Part of a small language model's weights: local attention windows.
Each number is 128 + 24 x the weight over its row's rms, rounded and kept within 0 to 255. Layers, rows and columns count from 0. Numbers have three digits each. The size before them is the row's rms in percent of the matrix's.

# down: layer 6 MLP down (transposed), 1344x512, rms 0.0795, rows 1327-1343, columns 128-255
# gate: layer 6 MLP gate, 1344x512, rms 0.177, rows 1328-1343, columns 128-255
# up: layer 6 MLP up, 1344x512, rms 0.188, rows 1328-1343, columns 128-255
down1327 092:166099161089122098143144111125129127075113093141098095142127126156139147138110125130128161165106126112128146149100129122128111151122130091147104126116133098135113120118138117096115097103132127151086118130159146143164138141153138143121117160138083106099122140115132138149121098122140092145165137141148153108134207121122076123133142110104105095101123122144153135157091119097126093118148
gate1328 096:125128129109132125123145080127154092132114101137120120058150049122157117115139147124147150109103113140112138101113114111097093142124127140167142147111138189125102106146154128117136129118097132113139113121179119124135131119146157134150111160108141134123094098098150153095193120125108164188143101160144094130103141147150121152115106154117150071097146114112110135121179115107149156121119
up1328 100:147109112093089143115129149134146135138118142118136121095127118118140062131175135127111127115080133150128135123093115115107108102091103088108114131135117124090119124125115153106156159136096155133144117134141136102142151088144137138141175096135099154118179090159130137111130112109101126118141125078150085128109105148151123171162146133144146121104116138174168162151157130117158122098116
down1328 097:126137120162106118150135116173095121128118142150163148118174143153127140098146128122137131100121096129152132118094131102160111132138131075092114140142121159129106144154139112097121171124095128075120087059098133138115122092096166141148095151152154136076117162118125121129164137135153119089161144133131177122144173078152101111136147115107129109080133145120127125158143155116112108184135
gate1329 101:127106121133112129150162117109107093187116139112155128095091112123079132146109156120147160139128147128130125121126088120096169127151108109120145140134108106152137128125148127169131122139130136084138104144158119130142171109096123118169171089104122120129154152109134123099088120117096157131104105112073125109126101174162164131097136127153123145144125141114147126124126090142167133168107
up1329 105:117121113125130149103112114092160131155121098081136149143101114115152170097117144142105140153117144173126129099143131149148132159119116116128113108118123125117137098155157130116133118130115084125159194130175127100180110107152136126079105132169146094101140134187153156122123123136099132102164147135136131129134147113090145128111156108117106128165174181154132111114168114116115152137056
down1329 102:154148142104112128106129115138155167181134098097149144105114117162125128152147110117116124143061141149127119135170134134125162154125136090116085189173102133143134142128122116158113121132094090122133137133166151129149149132164146169117125160113139116153136154093103114115152149130173112129139125149105136063138095143105111135157181139107176144092103138149121163159151111143168135127111
gate1330 098:129129148113153095109135129151166115154129091165123121127126073161141140161093133081152168147152103140159131133158121058108143156070119144120105141133116153125154066126163088128185135129139106165153111140104125157162109155157124137091091111131118079195114159137140172135156124131123129122130110149131149167160187126150122147115116100154122141124105158157124160131121116089156096121141
up1330 101:094104118138151142112117163100102143119118112140106118133149181093138178099123111092101122164142124133137114121125141097098122106108101147113127117157137132114149120160155126130125143127122155122152101128135098136121133135106165105156120152136097110139145110132133170117119115180156158105098120134100140088128196127099157116102144089126138130111104111152120120103132130095108133149105
down1330 097:113146090150142113152090107132100119119089111153099100138094145109140118165130143134134121094126100151125112175141135126155096133126123159135145156128111136089105142141108093132164115133133097095113102097137153121124134090143124114124137114131139135097142135136114101171133097127152126124155102146120109129117174089150156145120091144136164127127155171147134115131146114149159134133116
gate1331 099:117119144127154103130154122100101169103156106073134095156093126126136103128099137136103073116129107140111167117149117136115106142116128119156123123126069134126108103079107113099095101096119163117148136140118120145134166112091138150146129129134118131100163112131111109098116116135102088151114115115110125106125116139125156058167139165147124109117102093142108101110115138149122119121152
up1331 094:065145111116102119142133134164150119158128121149082148136104105116106126181115126151134128125100141146084100116181147156139114111181142063081164135178184132111122126125117105134119106117117133124108107107156099103150103114147111166098126113109138177149119175143100125142136085069128116105151123149101108111152135127126161136136127141162109116165124150109156117136113096129157114141136
down1331 100:136122142111155112113103135129120168100144116082156110123142119121116125128102126077121120099114143130086167123125111126134168125124105113164113114100115136160131133105148125088116159130115143124139136160145127135156109120150177125153139115157116109078146112151138143141110137104127118126097132095139135078149081144105132098143129141111153116088108134146124098087129161102108115113164
gate1332 101:143151133090186129152117102145119099111124110132130141102140094160078163115133162119099120080196176110131120097127141134160126148162158121119126169144149119126133122110194157095134105124157140152108093149083090184106103132089146093109166127133115092156130110138149136106100116121109147138148107146147110182107159111153173107045135176159144127152125129097116160112090111119175138087126
up1332 101:081139108112147120116106115159091141088118153092121181153127119124157165097127151129133127144168156115140130092080119133106153136144144116139132111109138123140119139141119119150133097146120107130139102117124148082094130114132150135135130130087146142115100137077090129124192193143154088094155063150100088138146156103114129103117191175125123128117129122107165092133098132143128132107128
down1332 096:133150149101130110129082132151111170143111119168166123134117109176134149162119181153137174155158115114100088088140094077158150133121105123122137131141122118117134111136132110130126122172113138106144110145133137132090141110131187080128127109161139117088135077158158144118098130137087102132127128145155104096143128159119103111100088113171126136125126132116105124099140106131117131115103
gate1333 097:100130103108069142134114078204118129087124112107122147107115124132107116144141131099145147080153069148143119122136139123126150086124140100130176106142126127138133145122190127111122125084110161164130121165126129110096128112163106130151132100153110114172086097102143121137147127091159087138156118099124112094138154116162147111132109097127109163176148086116144103098140122137126163122103
up1333 098:127157096114119156122180124101118081104115150122099130106121140083100144167151121137077133130164127135202114121151150136200093137150116143145115155133163150116163132154200116085141112166105119116155161083124148122169127109181135109138096101133141122137141115133072123169152131157142129141129123074152087062113160148116079152129160152122123104134123150132172155146080144116139086142158
down1333 099:090128148104077145148130158104146087134130165136140094127095108159150142119139134151097095160159174143100107127160122120133117157132151132088121146137163157122109152132095153140107117137114096168171108154154136139153099145125135138151124175154104119138131142119131119107141102145158131067129127124107141070120165153172135098151128180161122130141141118124141123160147123117122159153151
gate1334 105:107099095113117155161114163130115079128098103135134146131140140122136153117168115155083146130151136177132124135136124096214154101114131120136146106131142135166140108112116189134114146091138113131163125106059144166094168147137118154151131081115129149122120084125119151111122140117110108161151148105096122098102114162114160111112109153136118155153110153114112079099113103113101161110099
up1334 112:090123109056097154166097159116132136128119113096112154137111130173130173138188130131090102134096109151136120082120122110165132133184167135125117113138161098133165149147127130114128124107112115109111145129115128174160127134156142126138101102138150122145139109130105120124140101113135123095113117107133137124139189121154132070138147181143160172137106134115114095086103116155108154123140
down1334 112:100111170142138095143125126107162122107115153101127109177135080166134169120141105138129084165122141142138141091124123135152109115148111125166131131085141143123170133146149137144122120096126131141083133134123156140180137102118104099130120128139146146106110115167152105080160110081167108078101162133114200165110153102118130117146174146120088149119163083138171098062117111115106101168135
gate1335 103:104106187139122129129103130143139121102119109088113165115148120148120158135127111143110140111178119139143165137151128137111137120128186163128154164139122084146111094124129096124119142150118123116144151147132165122139105105116124124142150047154140120133114101140097147153138116166127118181113132162131134108139166100147138137079113123095128123091084071125155095151100130132145148101153
up1335 099:135103130124102106189092131144140072129103114130155155126204142105135124132141102117157115117103126104091105104130122145081153142138170160122109121124170116116094160139110130121134091143145108149102161144059114130149102134126151093074128159169117114105077103129149143130120159146133099158133099131116130123142134138069153136141111127130128151156127144115140110125133097091123137094115
down1335 102:122118167156134165142128144156098091132179107180128151114133108141128089132130123063094125091191147135123094160120162111086110160188158162116139165125120085142078154163116083123097130130078150149156148143133138154143088138129084079126148101125146137170114133104112168098135136159159121152127097167147193102131182172090135135128146121126163127114139104124114151126096119111115167090178
gate1336 100:102185127105121112153121133116114175081100120129109140129153107140174109119104096122131155150162118167122161093128168147155128107109143140140116118142120133099120180101115143124150157121114108154120115137152118105130134159110100138140109110077132090158096084114146084144131135134179146149085105126150117088120110126154097124098150172145111150137123110164109126131160143125136139145144
up1336 096:165102147154132105105125134066121126111120132133141131123158093091125118140174112116110122138123107128070084146135140124166138124111130122157181141148133153136070089166153112079120128116105082151102097078141105149103139099124139155103138114154120179095115168134117126124123155145139136086158139103146166121139108114120128149170150128117142106141146094146157136086105114167151105141124
down1336 100:122093136123160125131164118120122132136102172125152099146136075159113107129076139132127132075114105096145102135146121088116134129177124108079108137093134100113145130121136097078154141104109103094159099146132130133115120129147132126144155141120121111156126143169100117142136097119106154129144096147152150149153058100112118136150131149112144092169095149119124126085138148161118140114137
gate1337 101:140138177127144105140119154163119125128097092093122136106149164111144113108131125152119185124126120119108129121110102131145125136158109158157128108103164126160124127159148150121070156118150092137137145134138119120153165141114154098163128165128131136138138141160177109119141114137137132095131137105100136144131133091140122152121129097112134150099155118132164110126124129141148112127156
up1337 096:141102150132137156143131150103122111149119108118138098118133150137145113092089163104083117102121119100152119113124142129132103149175143106131142095099125085109136121127128144166109116083145128153166116146103166156152145122147132132111113210165138119105122100156113149137085148135165080139135115097104099148092123133154103125111157083169121151121118141101110124096108122168146084097144
down1337 096:140106156106116150188142152122129142162119075119171095131141133146136130114141099155120158095129078116148104144126133151095135120129136142196139109127169125103148127151166132122124138157160167115155118118105110135157156116144116154189153168143095112120146138072159161135120143162126120131120106100117144149103165156079120153108114126153119135111131128135151159119140139144149088108132
gate1338 102:135125131107101104139111151065148174092136185119137150085123146133148151142084123135138087115159118148114074171100129133132117164089151132130154131156123121142152158128142142140127171144131123123156129108131146140115137141139103133172084113120104121100123165116172122142148089126152125124142141152114127114131146125124131107137108111115077110091156093129139098106154148121100141140144
up1338 097:120119128125094069145162104115098139087154158155145143101122166148157128145120104139159143151171122157161123141141131120135113113125122135101136159123114162122162117117160112144112116146112174130121125154088142166108124097137122134128133162101128160127157120152125094125151086104108111129116093178135140105112144141125137102133108147083049117098185137138168096172113154108147107162129
down1338 101:155117110162148129170134138095156112129169122133166161102114114124133128172128136081134132131126105165131164123148121068133118093122171111092136133093105091099088123120116120145177122146110133071116076124136111092155104136137143093122130139095096153130168138148124133113139121087140095097098143156147184087116146143139126083096139171139134107124139135147118106146143159115139150171129
gate1339 101:109122122129133146143204108148127147108121124122105137139134121108151089095147147137120103137162156088090134134123139147139123115083127100146126115125119136097153115110094180119118136109167131124094164127126081132104064108120140117120116121143127131151124138117111155135090143133143076160158126108117088141151170126132150101135135134171160122155117150111146119137114102146104103116148
up1339 095:108124151096128131115147162148142151106117113119102138152175140081137169171090098162130093138127172138135075099121159130121111160171141137115133156127144114133117070160127138107124132138126144095168109108139123100152089136110115158113123115121157122138149134155137103109125143081103126122084125130096103145104146121106101189156079161077190106123114120107137148146134137131099189146138
down1339 098:108107150151104085156148138151131131094115093129132154112104117141124124131112114071134100127102128161122131114119130155097153160155140107100142134119088141100124138077126131089064117096107110172136115169102173142109179138170130158159151156171158125118116103126124146141102107125117117129108107143115077142096143157128132117132147105153130118138140071094133125147126143125113114178139
gate1340 098:066185136104117128141086130152128119161121125115131120125132159132132135153124145086137129139160117171146140113131134117145131137123121111143153114150120163143148122130141116122131135146116150146113136170109140089117110134143105091127119141107150171142166096144112138097141126141153123183103092155134086138129064156123145121151124093102113113137116129121109159119144134104152104128068
up1340 095:099152102127160148160106147144106138138163101122136156130093163094130141143122158086124117134164119169152111112121157117116156116123189101137112147123132166125120110141125130152107144131065137114144168104107121094122130109109098150136139131110124144172132129162138138100152133137124122148145100102112116136142123175123127108137147148088147122116100104131131083113168123155180124120113
down1340 097:096184089137169173151119130107113107174132140126154159136126123162186103118108166140180104104132128137106126135113088109139116159141134082109158120128111128133141079073161116127138093158137107160096149132125102117166146170131138104165116137144112134115087161107153110125064141098088109133118129088100141124174197121147155125120159130108169124097118102078151167149158154124145122123111
gate1341 108:141128076137122090122085112139129156134123104146133112143107119134093104158153100169139114133146147151103163110122140100154131114160095120129103124119114103152131105115177113087119133097148084141101128126144109088170135129118100120119131112132142088111125132148097108119144148117128142120154076141164130133130137153147132106126197153153147150095072135176128096146165109125142147121130
up1341 105:129169100144104061147090127113181116184084121107113122114131122113096127126172147150105148110132166146117162103104117130148104103152118135152070098121148127151103151135125110104131149128135120123059144119107110091118114131152116158124144133144106138127135102120160132109140082105090144128164166137141127135140150127155121151121164163160137135115098122162097133140146139142150156094108
down1341 101:106172118176145123155110108166084148113136171126125133117141138134147136147143115134153090095163080140135101130115110150130121130132134115126150121171124137134097165124108109142151118115178142102155113135106165135131102092111115108076133100156133132129140184111139104121132113129154141085146146117153105157116164136087127128155118121121112124177144113123150157086106148099125145148144
gate1342 103:088123121110128157146110139116156103129114106147155116101081100117097126103147131157121107143145118115131117129115155112098144134153090104149140157117131126086123116136142132105141152131121106060107166143175146064085140128147072119128150136109133118154102151132146147149094133134157133120125144168121123121086149069115130112128157117130132125134166093126133107097155116119183130098125
up1342 102:136130128178086135175114152144138130173095131206113174122137129136113154133111091143094139145122185120092104153159107136130089161103117134127161116137125112141133161111140106086098083123123068132131125118121144175147188103129157114109124159153124196171115149116172142086140082142084141100114099145116136103153092118189148123115138137137125097114157147161095177174098129104151114125095
down1342 099:128115134095134153128063156084120147139121145155133148159097149128118139125146144129115060088138122152146195128109184123112090148158176134128089120115156106140111133142100147155167136140127138088127122128107148175134147136128144128153107117147085154129127123125107113090124147117109153122117129105115133060155170087128168149188134149099146112143146117119154160143133139140099126087133
gate1343 100:179111143099109167123095154153172129151129107154139109084144115112129119140147109130121112130122136148171133110083147134167135097119123108164118094156101110146089143081112118140123142071127144114092124134146164125131076121122109147110133139086118105166095119118173104157134140152155126118123119143144115108116088131140146108101127089103178158100097111121106139142119091136108117112140
up1343 102:135177144186112138139126096127091089149133122162132144109113091127158093133167101184134136146122144152134113102113149143105119147158169077155131122117139133178079073127100110109090120127134104166091135150145121081112155106127124159131166168153135158173098131143126152108118153137135159109124132148120110093119143107137101155097177146154131108119094096111119099177175136140104121122103
down1343 104:122111145136169122126114139116100089159117161181100140152119129084123126134140159131124140131145141118158146135117136103093088110098088073127069166136150096094135144116123147129150142125159125139122117128130145150146115112123098153118087146144170188147121140180127132131077138137131114120170103136129132107141133165143134131118138131110124138151114104158141115112119163114120145140121